From a checkpoint of a small transformer trained on Wikipedia.
Training: a variant of SOAP for these matrices, 362M tokens.
Each number is 128 + 32 x the weight over the matrix's rms, rounded and kept within 0 to 255. Layers, rows and columns count from 0.

# layer 4 attention output (transposed), 384x384, rms 0.119, rows 242-255,306-319,369-383, columns 336-383
[[190 103 163 150 255 158 130 173 114 126  59  79 130 197 151 138  69 128 165 137 168 121 187 127 106 125 196 141  92 158  89 129 112 139 133  96 111 120 161 153 173  78 126  92 202 129 120 148]
 [102 153  64 101 130  77 113 129 152 126  87 135 152 116  94 147 157 165 171  73  99 124 129 125 171 134  93 155 183 164 105 136 140  74 142 158 148 156 117 158 111 151 148 166  97 122  44 101]
 [145 117  70  76  97 173 112 147 108 135 198 124 155  86 118 122 195  91 135  99 184 177 147  31 118 149 151 179  55  90 207 127 107 136 137 136 111  72 125 167 107 103 150  54 139 125 232 122]
 [148 139 147 170  97 176 140 125 124 160 129 107  71 141 153 134 137 141 123 103 140 138 185 128 143 132 110  72 118 106 159 176 105 120 148 103 141  93 135 154  63 105 119 101 111  58  70 158]
 [104 150  86  75 173 148  87 122 134 157  90 109 172 161 179 164  97  48 177 207 135 137  97 107 118 142 175 163 108  79 141 129 177 125 123  92 118 140  83 157  89 167 102  89 108 158 110 110]
 [164  99 157  79  91 128 151 148 130  92 129 153 144 119 133 130 126 116  91  61  72 142  95 122 108  69 121 167  60 106  79  72 110 148  88 131  88 170 149 143 143  76 172  91 131 125 161 146]
 [113 124 169 124 149 122 105  99 142 171 148 102 131 197 117 117  92 162 123 165  66 158 128 122 135 163 124  98 171 116 139 114 119 139 211 163  99 118  64 145 137 128 163 110  83  99  84 121]
 [128 126 212 101 107 151 128 111 169  95 125 171 129 104 188 117 158 126  94 150 126 107 129  92 117 116 110 178 177 119 113 167 129  33 106 133 137 127 163 141 109 110 152 200 130 141 195 158]
 [101 138  97 131  52 100 155 106 100 107 174 143 129  78 174 106 102 141 124 144 134  85 136 114 108 120 161  89 117 181  61  98  91  99  60  90 124 117 115 132 166 130 149 126 155 156  88  93]
 [138 146 226 108 107 136 156 178 148 200  66 163 130 209 104 135 161 116 202 142 103 172 143  91 235 167 158 117 194 128 188 142 180  66 107  85 148 154 116 148 112  66 121  91  88 209 166 105]
 [124 110 142  94 147 133  76 190 154  78 115 147 130 134 121 149 124  97 116  82 122 168 108 151 124 148 192 140  73 144 177 133 158 168 108  95 126 147  79 170 141 107 165 136 200 178 214  84]
 [ 61 196  93  78 107 158 147 122 146 151 101 126  99  94 156 148 124 120 144 132 145 164 168 138 152 111 124 138 184 120 105 167  85 116 178  81 119 108 133  89  95 169 150  80  75 156 125 147]
 [170 162 156 160  71 117 100 131  59 117 126 111 133 121 123 177  92 161 139 218 125  61 145  86 171 194 138 128 135 151 133 114 179 140 133 114 100 117 146  97 154  22 150 164 139 182 154 148]
 [115  51  77 139 241 115 200 111  93 128 137 103 189 149 127 170 126  87 136 232 183  96 109  80 148 127 157 120  99 158 147 167 110 165 122  97 179 134  83 158 104 112  75 131 107 148  17 113]
 [140 170 111 170 119  95 110 109  58 132 138 106 124 105 102 165 127 161 128 149 115 157 145 103 153 182 156 153 138 164 111  58 141 114 117 149 103 121 117 158 111 101  79  78 119 197 164 171]
 [111 123 163 120  88 141 124 115 160 161 153 123  91  96 120  73 135  80 150 151 133 136 133 117 137 196 128 101 107 171 145  90 138 135 138 172 125 118 148 173 110 139 130 101 165 177 138 157]
 [125 135 145 129  87 142 144 139 123 128 107 158  76 159 124 139 165 151 161 116  79 104 136 169 143  87  90 160 129 161 110 110  99 155 123 135  70 157 118 146 139 112 144 120 115 138 102 112]
 [ 96 119 140 118 143 142 128 130 120 171 134 106 151 137 134 162 128 146  94 128 144 128 163  91 113 145 148 127 117 131 171  58 136 157 154 144  98 171 175 149 105 144 128 114 174 126  97 137]
 [143  94 152 125 133 136 145 122 135  51 134 125 134 189 188  96  94 127 103 143 102 128 136 151 102 115  84 139 107 110  65 112  97 130 188 106 147 115  99  46 132 110 121 120  78 129 188  63]
 [127 137 126 154 171 141 114  97 137  92 128  73 134 134 101 149 130 141 127 144 173 187 144 188 136 109 106 177 122 102  89 182 123 157  82 146 119 119 143 100 108 161 151 106 138 107 176  98]
 [124 179 128 173 156 113  87 173 176 173 156 146 168 129  93 123  90  31 168 146  65 149  59 109 119 128 150 158 124 169 151 130 132  98  98  75 175 168  78 117 123 148 138 107 162 100 174 141]
 [111  70 107 160 120 137 108 119 112 142 152 130 132 165 115 144 166 158 139 129 143 186 171 145 126 127 113 112  89  92  80 116 148 170 173 155 122 108 124 126 120 126 118 107 122 129 113 135]
 [123 162 129 123 131 112 134 158 138 129 159 130 119  95 174 105 110 125  95 110 108 156  99  84  70  86 185 166 107  85 107  97 105 126 200 148 102  57  97 111 109  74 125 167 110 153 138 123]
 [151 135  85 136 116  98 212 125 100 115 183 134 189 124 123  81 102 169 125 116 102 135 119  79 160 149 122  86 109 149 129 112  77 157 175 104 110 149 165  97 108 188 116 119 142 142 148 129]
 [ 69 137 117 125 134 132  67 122 130 213 129  77 128 141 104 135 108 113 181 163 166 118 155 146 130 123 123  69 154 120 194 130 132  97 126  44  73 125 159 171  99 212  98  79 147  90 190 110]
 [ 71 203 181 145  86 124 124 133 169 116 146 176 195 119 144 117 176 131 147 137 140 140 139 103 159 161 170 132  51  99 190 141  92 150  76 160 195 131 157 121 162 153 181 105 146  84 190 167]
 [ 91 165 152 133 151 142 136 101 132 112 107 124 189 115 139 123 135 127 153 132 150 134 111  63 113 133  84 131 153 139 134  77 146  76 138 104 170 100  68 181  90 151 109  83 140 137 116  95]
 [138  99 187 127 167 152 101 175 202 108 182  94  38 177 113 184 142  85 166 182 122 168 125  83 120 100 146  92 112 116 132 172 135 120 168  83 114 123 146 122 143 162 127 142 157 125 168 165]
 [109 166 145 105 113 122 105 114 119 157 141 153 145 118 154 122 117 116 171 133 127 134  89 147 132  89  92 144 137 144  95 101 146 131 191 146 111 108 136 182  96  88 135 119 134 129 102 143]
 [156  86 159 148 137 145 101 138 204 127 159 131 128 141 112 199  83 153  86 122 153 152 126 155 117 120 139 150 117 108  97 103 128  96 163 138 154 198 165 167 145  71 131 115 162 170 180 126]
 [144 147 142  66 101 161 110 134  79 132 116 165 109 165 150 104 103 124 105 177  66 131 133 129  98 131 121 131 167 100 124 141 123 137 175 157 114 127 140 117 117 123 115 125 111 134 138 111]
 [151 147  77 105 135 119  95 111 164 111 114 137 101 159 146 143 141 148 155  86  67  94 137 110  82 156 135 187 100 133 107 126 137 127 120 105  83 120 133 168  37 131 122 101 122 130  81 131]
 [111 155  93 135 126  89 140 133 173 189 139 155 173 123  43  80 147 123 117 149 139 179  99 128 150 144 156 107 130 137 122 126 160 126  87 144 111  91 169 145  93  88 122 156  89 144  13 104]
 [124 170 139 127  96 168  78 147 145 155 163 145 143 109 108 112 124 143 110 104 165 164 183 108 118  95 156 145 118 132 116 129 152 151  76 128 144 157 139 147 117 126 122 120 152 167 137 158]
 [161 101  79 190 127 176  97 165 106 108 106 133 150 131 109 177  95 143 109  74 166 137 151  92 124 177 140 152 147 103 104 174 116 172 140 123 129 145 118 151  94 119 163 160 102 126  92 195]
 [102 137 146 149 122 134 172 113  63 124 137  96 146  80 123 127 119  63 102 152  75 104 101 162 116 138 109 114 135 157 140 152  86 145 122 152 102 116  83  91 131 141 133 161 126  58  59 136]
 [122 120 118 168 150 119  95 136 115 124 121 136 100  78 120 129 160 173 111  72 142 167 122 158 180  89 179 106 131  96  92 141 130 142 165 166 150 103 169 147 149 143 173 166 113 112 151  59]
 [126 149 100 177  74 127 119 138 127 111 122  96 146 136  64 160 133 106 118 113 142 178 175 145  91  72 104 100 129 109 135 125 175 131 136 138 101 173 133 109 131 111 140 164 164 125 113 137]
 [145 129 135 133 113 120  84 101  76  81 118 155 151 151 150 135 139 125 150 132 154 112 117 102 176 107 123  34 144 118 173 132 118 100 139 157 183 111 119 122 149 120 139  87 127  82 178 115]
 [179 190 189 112 127 100 119 132 121 120  83 158 161 112 125  59 152 185  91 136 114 152 102 185 139 111 142 138 102 132  97 155 139 130 141 158  45 152 144 155 107  81 105 159 104 167 163 147]
 [137 154 123 128 126 132 194 127 157 119 114 185 139  86 123 142 122 121 152 129 142 100  97 119 181 143 159 162 130  94 110  86 151  96  81 112 136 167 127 117 110 138 145 107 104 136 150 137]
 [ 97 133 144 119 182 147 114 113 109  98 116  80 134 121 129 155 123  93 165 118  82 169 158 111 140 149 113  83 114  98 100 116 162 116 131 157 158  98 162 177 119 136 133 138 138 100 117 131]
 [131 164  99 136 112 139  86  98 163 179  96 133 131 145 122 160 159 178 134  75 128 122 172 167 133 127 162 105  74 156 116 132 139 148 147 125  50  56 183 123  98 104  92 158 162 135 121 147]]
# layer 4 attention value, 128x384, rms 0.136, rows 114-127, columns 336-383
[[119 141 149 124  99 123 137 127 126 130 128 114 146 114 191 158 128 132 167 168  88 141  99  89 154 195 165 173 120 166 158 138 108 101 117 246  58 130 110 170 102  96  91  99  89 114 121 142]
 [135 167 115 130 104 171 138  85 148 116 132  74 120 135 125  81 136 129 104 114 151 100 135 114  93 143 130 125 156 174 154 153 112 109 139 170 126 132 132 133 113 135  98 152 143 101 104 115]
 [140 122 115 131  93 136  74 145 131 121 150 122 148 137  96 150 182 159 122 172 116 133 136 128 108 109  87  83  93 134 176 102  72 136  97 139  87 164 127 130 112 140 125 104 123  98  89 129]
 [136 209 153 133 105 135 155 151 107 131 110 116  83 111 124 132  96 197 152  94 124 116 165 134  69 145 108 111  97  51 140 133 131 131 185 147 108 140 164 137  83 136 174  96 155 147 102 175]
 [150  81 189 164  82 153 102 148 109 132 110 135 130 121 120 157 129  68  66 119 109 139 163 144 132 133 128 170 119 161 114  86  96 117 107 148 169  75 110 114 133 140 153 118 137 175 101 119]
 [ 94 114 139 139 131 149  70 133 145 134 120  73 149  80 106 170 134 165 125  99 119 140 109 132 122 149 131 136 131 102 130  91 129 131 115 126 126 152 116 121 125  75 122 166 138 115 118  70]
 [131 114 106 157 103 155 127 142 123 163 162 167 153 115  74 142 118 128  83 101 124 135 143 135 100 147 123  97 143 159 145 139 167 114  86 102  88 144 128 116 151 186 149 129  80  97 128  99]
 [124 112 115 130 100 197 116  79 143 131 135  73 159 120 103 126 146 167 169 135  62 134  98 100  59  94 127 136 154 158 117  97  86 206 128 146 102 142 168 173 113 116 170 126 126 159 122 164]
 [154 111 147 154 110 143 123 161 164 140 110 148 133 133 141 127 149 113  94 158 133 149 137 144 171  98 137 147 127 135  89 150 136 138 130 126 146  95 153 158  75  76 130 154 132 136 123 206]
 [133 161 131 148 175 142 143 127 130 104 127 120 135  94 121 151  36 125 215 137 149 114 127  74 128 113 151 125 154 105  96 114 154 155  75 190 101 123 135  83 138 190 126  99  98 123 123 108]
 [125 139  89 116 132 153 140 186 135 109  94  92  81 179  86 158 127 126 143 142 165 109 123 140 124 142 118 112 138 115 175 145  88 156 130 128 161 169 179 151 126 143  97 125 166 123 118 115]
 [160 151 167 153 161 129 143 125 117  88  32  76 148 131  79 119 122 214 107 116 188  59  79 149 108 106 119 142 110 142 112 144  96  83 134 135 107 112 118 135 186 151 121 131 168  95 110 104]
 [143 139  83 144 137 134 123 168 137 156 128 129 102  42 155  85 146 145 182 139  86 145 131  66 127 149  57 150  66 104 143 120 137 115 155 166 143 185  77 122 160 179 143 160 200 135  99 157]
 [136 120 220 124 157  78  95 232 139 146 119 172 113 135 148 115 207  87 150 130 138 155 149  95 131 113 123 146 115 162  73  84  73 142 167 129 110 122 141 134 235 108 131 163 176 142  93 165]]
# layer 4 MLP gate, 1024x384, rms 0.12, rows 0-2, columns 336-383
[[134 114 151 103 160 100 131 175  73 128 122 141 118  96 191 179 164 141 140 169 108 137 114  75 113 118  61 124 152  89 104  72 158 101 100 107  86 136  84  88 101 122 149  68 148 145 119 140]
 [128 118  51 134 181 117 157 125 135 151 117 171 138  83 152 136 156  73 202 105 124  91  61 110 144  79 170 109 151 119 148  71 108 141  87 184 123  85 152 115  78 161 138 124 151 119  98 110]
 [101 161 118 164 116 141 106 123 127 170  68 101 148 113 154 110 114 112 120  85 147 124 151 177 129 159 192 120  73 141 119 117 123 151  95 150 143  91 103 166 102 102 150 152 113 143 116 157]]
# layer 4 MLP up, 1024x384, rms 0.125, rows 0-1, columns 336-383
[[161 122 157 121  97 113 136 117 129 125  53 150 150 107 112 137 116 153 104  99  62 132 179 170 194 145 179  81  95 147 120  99  92  87 116 118 128  41 161 106 123 129 169 145 105 109 121 135]
 [100 170 139 120  90  90 138 165 155 110  92 147 127 133 167  78  74 124 130 129  64 111 103  90 124 142 112 126 176 166 158  96 103  96 111  88 144 117  94  95 100  65 120 134  83 171 138 130]]
# layer 4 MLP down (transposed), 1024x384, rms 0.118, rows 0-1, columns 336-383
[[150 103 140 166 122  68 123  68 141 173 142  68 168 140 135 111 144  75  94 108 103 143 123 126 198  98 103 117 108 158 131 173 137 139 108  89 134 106 130  90 155  83  81 154  88 146  92 114]
 [124 163  69 137 124 169 133 105 120 160 156 140 135 142 160 135 172  88 155 114  85 105 143 141 118 152 155 136 131 108  67 168  71 136 115 118 148 120  63 163 149 144 157 217 122 136 113 163]]